{
  "num_hidden_layers": 10,
  "hidden_size": 256,
  "num_attention_heads": 8,
  "num_key_value_heads": 8,
  "head_dim": 32,
  "intermediate_size": 1024,
  "vocab_size": 8192,
  "hidden_act": "relu",
  "norm": "rmsnorm",
  "norm_place": "pre",
  "norm_eps": 1e-06,
  "positions": "rope",
  "rope_theta": 10000.0,
  "rope_fraction": 0.25,
  "qk_norm": true,
  "attn_scale": 0.269,
  "bias": "none",
  "tie_word_embeddings": false,
  "parallel_block": false,
  "init": "normal",
  "init_std_qkv": 0.0193,
  "init_std_o": 0.0,
  "init_std_up": 0.0193,
  "init_std_down": 0.0,
  "optimizer": "adam_variant",
  "learning_rate": 0.00222,
  "beta1": 0.9,
  "weight_decay": 0.078,
  "lr_head": 0.00801,
  "max_grad_norm": 1.0,
  "warmup_steps": 408,
  "schedule": "wsd",
  "decay_fraction": 0.572,
  "decay_shape": "linear",
  "final_lr_fraction": 0.02,
  "batch_tokens": 131072,
  "max_seq_len": 256,
  "doc_mask": false,
  "train_tokens": 460200000,
  "max_steps": 3512,
  "dataset": "wikipedia_en"
}
Each number is 50 + 12 x the weight over its row's rms, rounded and kept within 0 to 99. Layers, rows and columns count from 0. The size before them is the row's rms in percent of the matrix's.

# q: layer 2 attention query, 256x256, rms 0.0532, rows 160-172, columns 128-255
# k: layer 2 attention key, 256x256, rms 0.052, rows 160-171, columns 128-255
q160 115:49 23 52 49 62 53 63 61 44 59 66 56 56 58 52 61 33 48 42 48 56 38 62 44 44 59 49 38 76 52 65 45 32 47 58 65 56 38 67 46 27 34 51 58 54 51 54 33 51 77 26 66 54 53 46 63 50 62 64 62 58 60 71 41 62 58 26 53 32 42 50 51 85 53 48 50 47 61 68 35 84 44 39 56 71 86 61 65 44 59 49 64 56 44 73 62 50 47 46 63 41 59 64 57 62 41 60 45 47 45 38 49 32 33 42 50 42 53 55 53 54 33 56 50 48 44 65 52
k160 108:36 61 61 68 49 59 50 64 55 54 66 51 55 50 40 48 71 51 72 19 56 46 44 45 47 35 70 67 54 50 61 55 51 63 41 46 48 40 46 52 64 43 45 50 27 29 77 73 57 51 42 39 57 50 34 43 51 55 34 56 33 54 29 43 57 25 49 48 48 61 52 43 49 50 37 54 19 44 39 63 23 39 69 30 33 56 30 53 39 26 66 62 61 49 60 45 51 66 40 42 52 50 52 30 46 30 40 47 30 50 65 68 48 70 42 38 35 33 41 28 39 75 31 58 34 53 47 44
q161 159:44 76 64 46 38 60 29 15 80 53 66 44 39 42 51 49 52 72 48 28 54 61 16 60 73 42 47 66 46 36 42 45 56 50 45 57 52 37 52 48 52 63 60 37 49 43 46 65 23 27 55 36 41 55 51 37 37 70 43 52 51 48 33 40 45 58 50 34 67 62 55 31 42 53 41 52 31 39 47 53 36 46 62 39 28 44 39 60 50 54 48 30 55 62 47 26 52 51 44 34 73 52 49 46 39 55 46 33 45 71 70 48 55 64 53 47 55 45 58 38 54 55 24 51 38 60 21 43
k161 129:34 46 59 72 59 64 51 69 42 66 64 56 45 33 67 46 41 52 71 45 71 35 56 36 45 34 64 55 38 32 75 25 53 53 43 49 52 33 65 54 50 40 43 54 36 55 58 48 69 43 43 50 61 42 31 58 59 46 68 45 54 52 39 43 38 35 60 62 55 53 36 50 46 29 46 33 32 32 66 63 62 60 47 51 61 39 66 45 27 38 74 55 60 70 37 56 49 52 37 37 44 45 48 30 60 24 58 47 53 44 45 76 54 43 36 35 52 38 36 32 62 50 39 62 47 50 45 42
q162 160:64 58 58 69 42 60 34 58 38 62 61 57 49 38 57 37 39 56 60 40 57 45 34 32 50 35 59 52 47 44 63 37 57 60 41 42 47 47 64 61 40 54 42 47 43 51 60 63 62 55 56 41 58 33 23 50 52 52 61 43 49 52 40 51 49 50 69 61 56 53 39 53 36 33 29 33 39 35 63 50 55 44 41 51 49 49 55 56 39 58 74 50 55 50 57 51 53 35 69 28 46 59 41 28 59 42 62 28 50 57 51 69 52 50 54 27 38 27 39 36 66 48 44 43 49 48 31 46
k162 088:71 55 50 93 61 29 49 69 48 43 52 67 56 37 48 46 42 50 60 63 66 46 66 52 35 68 58 46 58 43 43 72 50 51 57 43 46 47 42 47 47 73 53 38 46 59 54 48 63 47 53 57 58 35 52 54 45 23 48 56 35 59 55 40 53 40 56 54 26 33 35 50 50 26 67 24 73 53 63 43 71 52 54 57 61 64 45 47 86 49 54 51 59 53 38 54 55 64 26 67 40 44 44 55 67 34 61 52 47 32 54 29 57 50 43 78 55 53 37 47 52 48 56 61 62 37 50 59
q163 098:44 17 57 62 52 50 56 57 40 55 39 57 45 51 41 56 63 59 58 49 44 56 44 28 47 44 53 31 64 58 23 50 47 46 72 49 53 67 54 40 46 49 52 34 57 55 39 56 35 27 55 43 36 46 70 40 50 46 10 44 63 58 56 48 60 61 72 37 81 34 52 54 68 46 51 49 46 72 45 71 46 50 73 51 51 52 69 56 42 41 53 77 52 75 39 70 43 38 30 53 56 55 54 72 60 31 68 55 54 50 63 52 49 46 48 41 66 60 41 56 34 54 76 75 55 46 73 38
k163 084:63 41 61 31 20 51 29 50 63 44 43 26 48 53 50 49 50 51 56 63 30 51 57 53 62 51 32 64 47 65 49 20 59 65 63 59 46 45 49 48 39 41 60 39 39 52 41 39 56 48 78 67 69 43 51 43 43 41 46 60 57 47 42 80 36 56 59 64 57 53 57 66 53 30 31 38 56 27 64 38 41 56 80 33 40 48 57 40 56 60 40 55 26 61 58 50 44 43 68 34 52 42 39 63 31 34 57 69 57 54 72 62 60 54 41 36 64 53 64 46 37 66 33 51 47 44 42 39
q164 157:37 45 44 64 53 57 61 60 35 51 25 70 50 46 39 49 42 71 49 67 25 27 71 45 49 43 46 66 31 55 46 34 52 32 32 24 52 54 40 59 37 38 55 47 30 44 41 34 44 68 53 61 60 30 50 47 49 35 61 47 57 54 69 62 46 77 53 63 65 39 60 46 48 55 67 47 71 51 44 62 48 65 40 58 63 35 52 48 51 60 51 52 66 53 36 51 41 23 81 66 39 44 37 63 52 35 45 57 71 50 41 56 44 56 72 45 68 61 51 57 64 37 64 61 70 47 56 40
k164 112:51 43 37 36 41 55 52 32 70 32 60 42 68 47 60 67 35 41 34 56 41 60 42 57 45 52 49 29 42 66 41 84 51 36 50 38 31 65 56 41 49 67 69 52 46 38 40 69 46 52 42 46 38 49 52 41 46 30 18 28 54 54 60 51 76 47 43 42 39 54 46 64 43 50 70 50 61 56 34 48 31 39 63 56 54 52 56 59 66 52 57 41 70 32 35 66 61 60 58 63 53 42 61 68 47 56 48 51 46 52 55 36 39 55 52 59 42 57 43 63 33 55 43 65 37 33 60 65
q165 081:67 43 58 31 56 52 65 48 46 46 51 39 45 60 62 55 75 41 59 47 59 44 39 32 37 50 66 53 50 58 54 40 41 48 38 69 50 66 68 57 64 49 37 63 60 44 57 53 58 48 45 27 39 69 49 47 59 59 64 53 50 50 50 52 40 25 53 56 39 49 53 46 54 39 24 49 39 54 53 40 60 39 27 39 54 36 54 57 41 33 39 40 29 38 77 44 46 64 40 48 55 34 37 24 55 59 45 59 63 54 34 64 44 31 43 44 11 23 55 45 59 78 61 34 38 51 50 61
k165 052:40 51 47 35 42 54 62 50 46 48 62 46 51 64 41 71 36 41 35 37 41 55 64 57 36 67 65 50 31 52 50 71 55 21 55 32 51 52 36 44 61 53 55 51 61 43 41 53 25 52 41 44 24 79 67 54 43 35 38 40 59 43 47 51 51 30 47 48 39 44 52 73 59 51 74 61 57 81 46 47 60 54 51 42 47 70 47 50 58 37 48 38 50 48 45 46 54 64 38 52 46 54 49 46 57 52 38 52 50 47 47 29 19 27 44 76 60 54 46 61 53 41 64 63 49 51 54 62
q166 140:42 60 54 50 51 43 50 51 50 35 46 51 61 47 46 72 51 52 52 63 56 60 53 59 45 71 66 50 72 46 35 70 52 49 57 55 57 52 29 53 73 47 48 36 40 56 57 48 25 64 49 51 34 56 75 43 43 46 32 86 46 54 44 45 63 24 42 46 38 62 53 61 54 55 79 54 55 58 52 56 39 50 57 43 44 72 25 59 68 40 35 44 50 61 46 36 55 82 41 69 50 40 42 58 53 70 40 60 64 56 54 32 57 34 45 80 58 66 56 45 50 59 59 53 43 55 51 61
k166 139:54 56 56 63 53 40 34 52 48 37 52 64 40 49 41 49 64 60 59 45 59 48 52 63 48 85 57 51 70 41 31 66 46 51 65 68 50 37 34 48 50 66 45 53 52 50 51 56 44 47 44 54 46 45 70 46 52 39 55 66 41 51 49 53 54 44 40 46 26 47 41 43 49 54 64 54 77 53 47 43 49 47 55 68 48 68 36 47 75 52 37 51 51 49 56 36 46 63 39 53 54 58 46 62 46 54 41 49 43 50 50 31 54 51 50 95 57 61 57 51 51 44 34 44 51 45 33 60
q167 086:47 18 36 51 57 49 51 46 55 57 63 53 66 36 58 59 55 38 70 42 46 77 73 62 68 50 20 65 42 42 46 44 46 71 72 42 34 61 65 37 71 53 52 47 65 45 58 62 39 37 38 31 49 67 44 46 48 38 45 33 37 46 63 21 22 40 58 33 61 36 66 70 25 69 46 50 46 54 43 68 46 42 62 54 39 47 37 73 56 50 40 52 43 26 61 49 59 52 45 54 50 50 43 48 19 27 65 67 59 64 61 60 45 49 43 38 36 65 47 41 45 30 36 38 66 52 48 52
k167 077:53 31 61 48 36 59 49 64 52 49 37 51 49 46 34 54 40 48 39 31 60 43 67 53 41 37 54 57 52 29 54 68 64 51 47 49 47 64 14 47 52 35 77 64 37 48 50 35 39 43 61 51 58 58 47 48 40 48 38 50 50 50 60 40 67 69 60 42 62 53 36 50 47 42 47 64 40 48 54 52 61 36 31 48 49 37 21 50 39 37 35 37 52 51 49 44 43 45 36 51 42 46 67 46 31 48 67 46 51 71 66 29 38 79 42 51 38 39 37 27 34 45 67 72 55 56 58 77
q168 089:46 41 69 48 43 64 65 34 50 35 34 54 72 54 22 43 53 55 56 36 47 62 38 50 68 45 44 53 58 52 49 45 70 55 66 60 57 39 59 45 53 43 51 41 33 26 29 38 53 28 55 57 57 40 39 56 45 69 45 35 51 59 53 48 57 57 40 52 69 46 68 64 54 57 46 43 65 78 61 47 47 39 53 13 42 49 59 46 48 38 50 47 57 63 28 46 57 27 46 44 59 54 56 39 68 66 43 57 44 53 76 48 57 60 43 60 60 60 54 58 45 61 55 51 70 46 38 40
k168 075:67 53 49 43 34 56 53 37 50 48 51 30 74 44 55 59 35 46 59 38 50 52 68 64 51 69 49 46 45 52 71 49 62 47 60 20 61 58 52 66 62 72 68 51 41 60 31 53 51 50 41 55 50 66 43 47 11 40 44 63 47 48 73 25 50 48 59 57 39 69 62 57 66 46 27 33 35 56 65 56 53 51 63 53 59 58 54 74 37 43 44 44 55 62 66 42 69 47 31 51 44 34 62 47 52 40 57 50 53 39 52 38 35 27 38 59 31 53 41 41 62 34 64 75 54 47 55 68
q169 083:51 40 55 49 57 50 38 37 57 61 72 65 46 43 56 34 48 38 56 47 43 51 46 57 77 44 67 53 48 56 50 55 60 58 57 46 40 49 50 63 69 55 59 35 54 41 70 40 53 70 46 47 54 32 43 25 40 38 37 52 43 42 38 42 45 56 66 63 68 46 63 50 60 38 66 43 56 36 68 61 41 66 45 24 36 43 59 35 69 56 57 82 31 60 51 52 59 61 47 53 63 69 33 45 57 37 57 53 65 58 67 47 50 61 51 52 43 70 55 46 53 59 33 45 58 63 36 48
k169 077:38 89 59 49 51 47 35 41 68 53 58 41 59 63 55 67 55 57 31 20 38 42 38 60 67 45 51 74 24 40 51 72 69 48 52 38 60 63 69 54 56 66 64 40 54 63 54 46 44 50 55 45 33 61 27 47 35 65 46 56 70 40 46 48 56 54 46 53 55 59 52 40 33 64 48 30 57 52 54 54 32 41 47 51 42 51 50 58 54 51 28 58 53 58 49 39 53 66 53 23 38 78 51 63 59 45 46 53 62 67 86 26 45 53 32 61 39 44 41 36 40 35 38 39 36 63 36 52
q170 090:22 60 59 67 44 57 77 54 49 42 64 62 46 49 30 59 53 59 42 45 70 39 32 44 48 47 56 40 64 44 47 53 44 46 34 78 67 31 40 56 25 36 26 53 40 65 37 67 54 31 37 52 57 30 63 51 32 50 55 54 24 57 37 37 63 43 42 60 50 47 43 31 56 72 43 62 53 68 50 44 51 47 50 49 42 44 50 46 46 39 45 57 60 57 30 62 49 54 28 49 50 61 74 67 56 47 46 33 22 49 40 43 56 60 44 53 73 45 31 53 34 48 61 46 48 49 59 48
k170 074:58 52 64 63 57 39 32 46 66 48 34 54 44 47 49 47 47 44 58 75 43 49 45 71 27 53 45 58 50 40 40 11 72 55 57 56 26 57 29 34 36 41 65 55 48 58 45 51 55 55 44 46 52 29 19 43 48 54 69 35 56 55 52 46 59 58 36 61 65 35 48 48 42 39 55 44 55 70 51 48 54 52 53 44 44 55 63 54 46 58 56 56 53 32 26 47 44 59 78 47 47 49 33 37 45 52 41 47 73 64 46 58 58 54 46 56 45 60 52 50 71 52 57 41 44 50 69 91
q171 096:41 66 47 54 51 48 45 55 48 37 67 46 68 65 54 70 49 55 35 52 48 42 62 47 55 45 51 58 45 51 61 45 69 67 51 54 44 68 69 67 67 52 65 42 32 46 97 53 47 62 48 60 59 60 52 41 53 34 63 68 55 64 48 63 48 38 67 50 47 51 35 59 77 56 47 37 50 42 56 38 76 55 45 50 58 59 31 43 52 54 55 62 30 23 60 28 54 48 66 35 56 36 38 26 51 51 68 56 65 68 57 53 54 10 44 36 39 51 44 45 61 60 51 40 36 38 24 52
k171 086:40 37 56 61 58 45 48 61 52 42 61 74 43 87 47 62 66 51 48 43 62 41 38 52 55 65 57 53 69 48 51 59 58 54 51 52 57 69 41 33 31 52 62 45 36 57 46 61 52 59 59 41 28 69 62 51 51 77 38 67 35 42 62 34 54 39 68 57 68 48 23 37 42 44 43 40 58 60 36 50 64 63 40 58 45 47 40 60 64 25 41 64 50 63 24 58 62 58 57 53 46 45 46 50 61 46 41 40 42 57 46 36 42 50 53 34 47 46 63 37 60 59 42 40 64 63 68 40
q172 084:50 47 58 32 41 42 58 61 43 59 30 45 40 53 41 28 36 39 46 51 41 46 63 47 57 46 54 55 40 54 67 41 51 44 23 38 46 44 41 61 26 54 52 75 58 38 37 25 45 62 64 71 47 57 48 63 64 38 76 36 53 53 63 64 37 69 48 55 53 53 53 40 37 47 47 56 50 45 58 47 66 63 39 53 62 31 82 55 35 54 63 72 55 37 62 47 43 38 66 40 43 49 73 34 48 48 55 56 60 52 41 63 40 79 73 45 45 48 83 52 54 28 36 55 52 49 69 57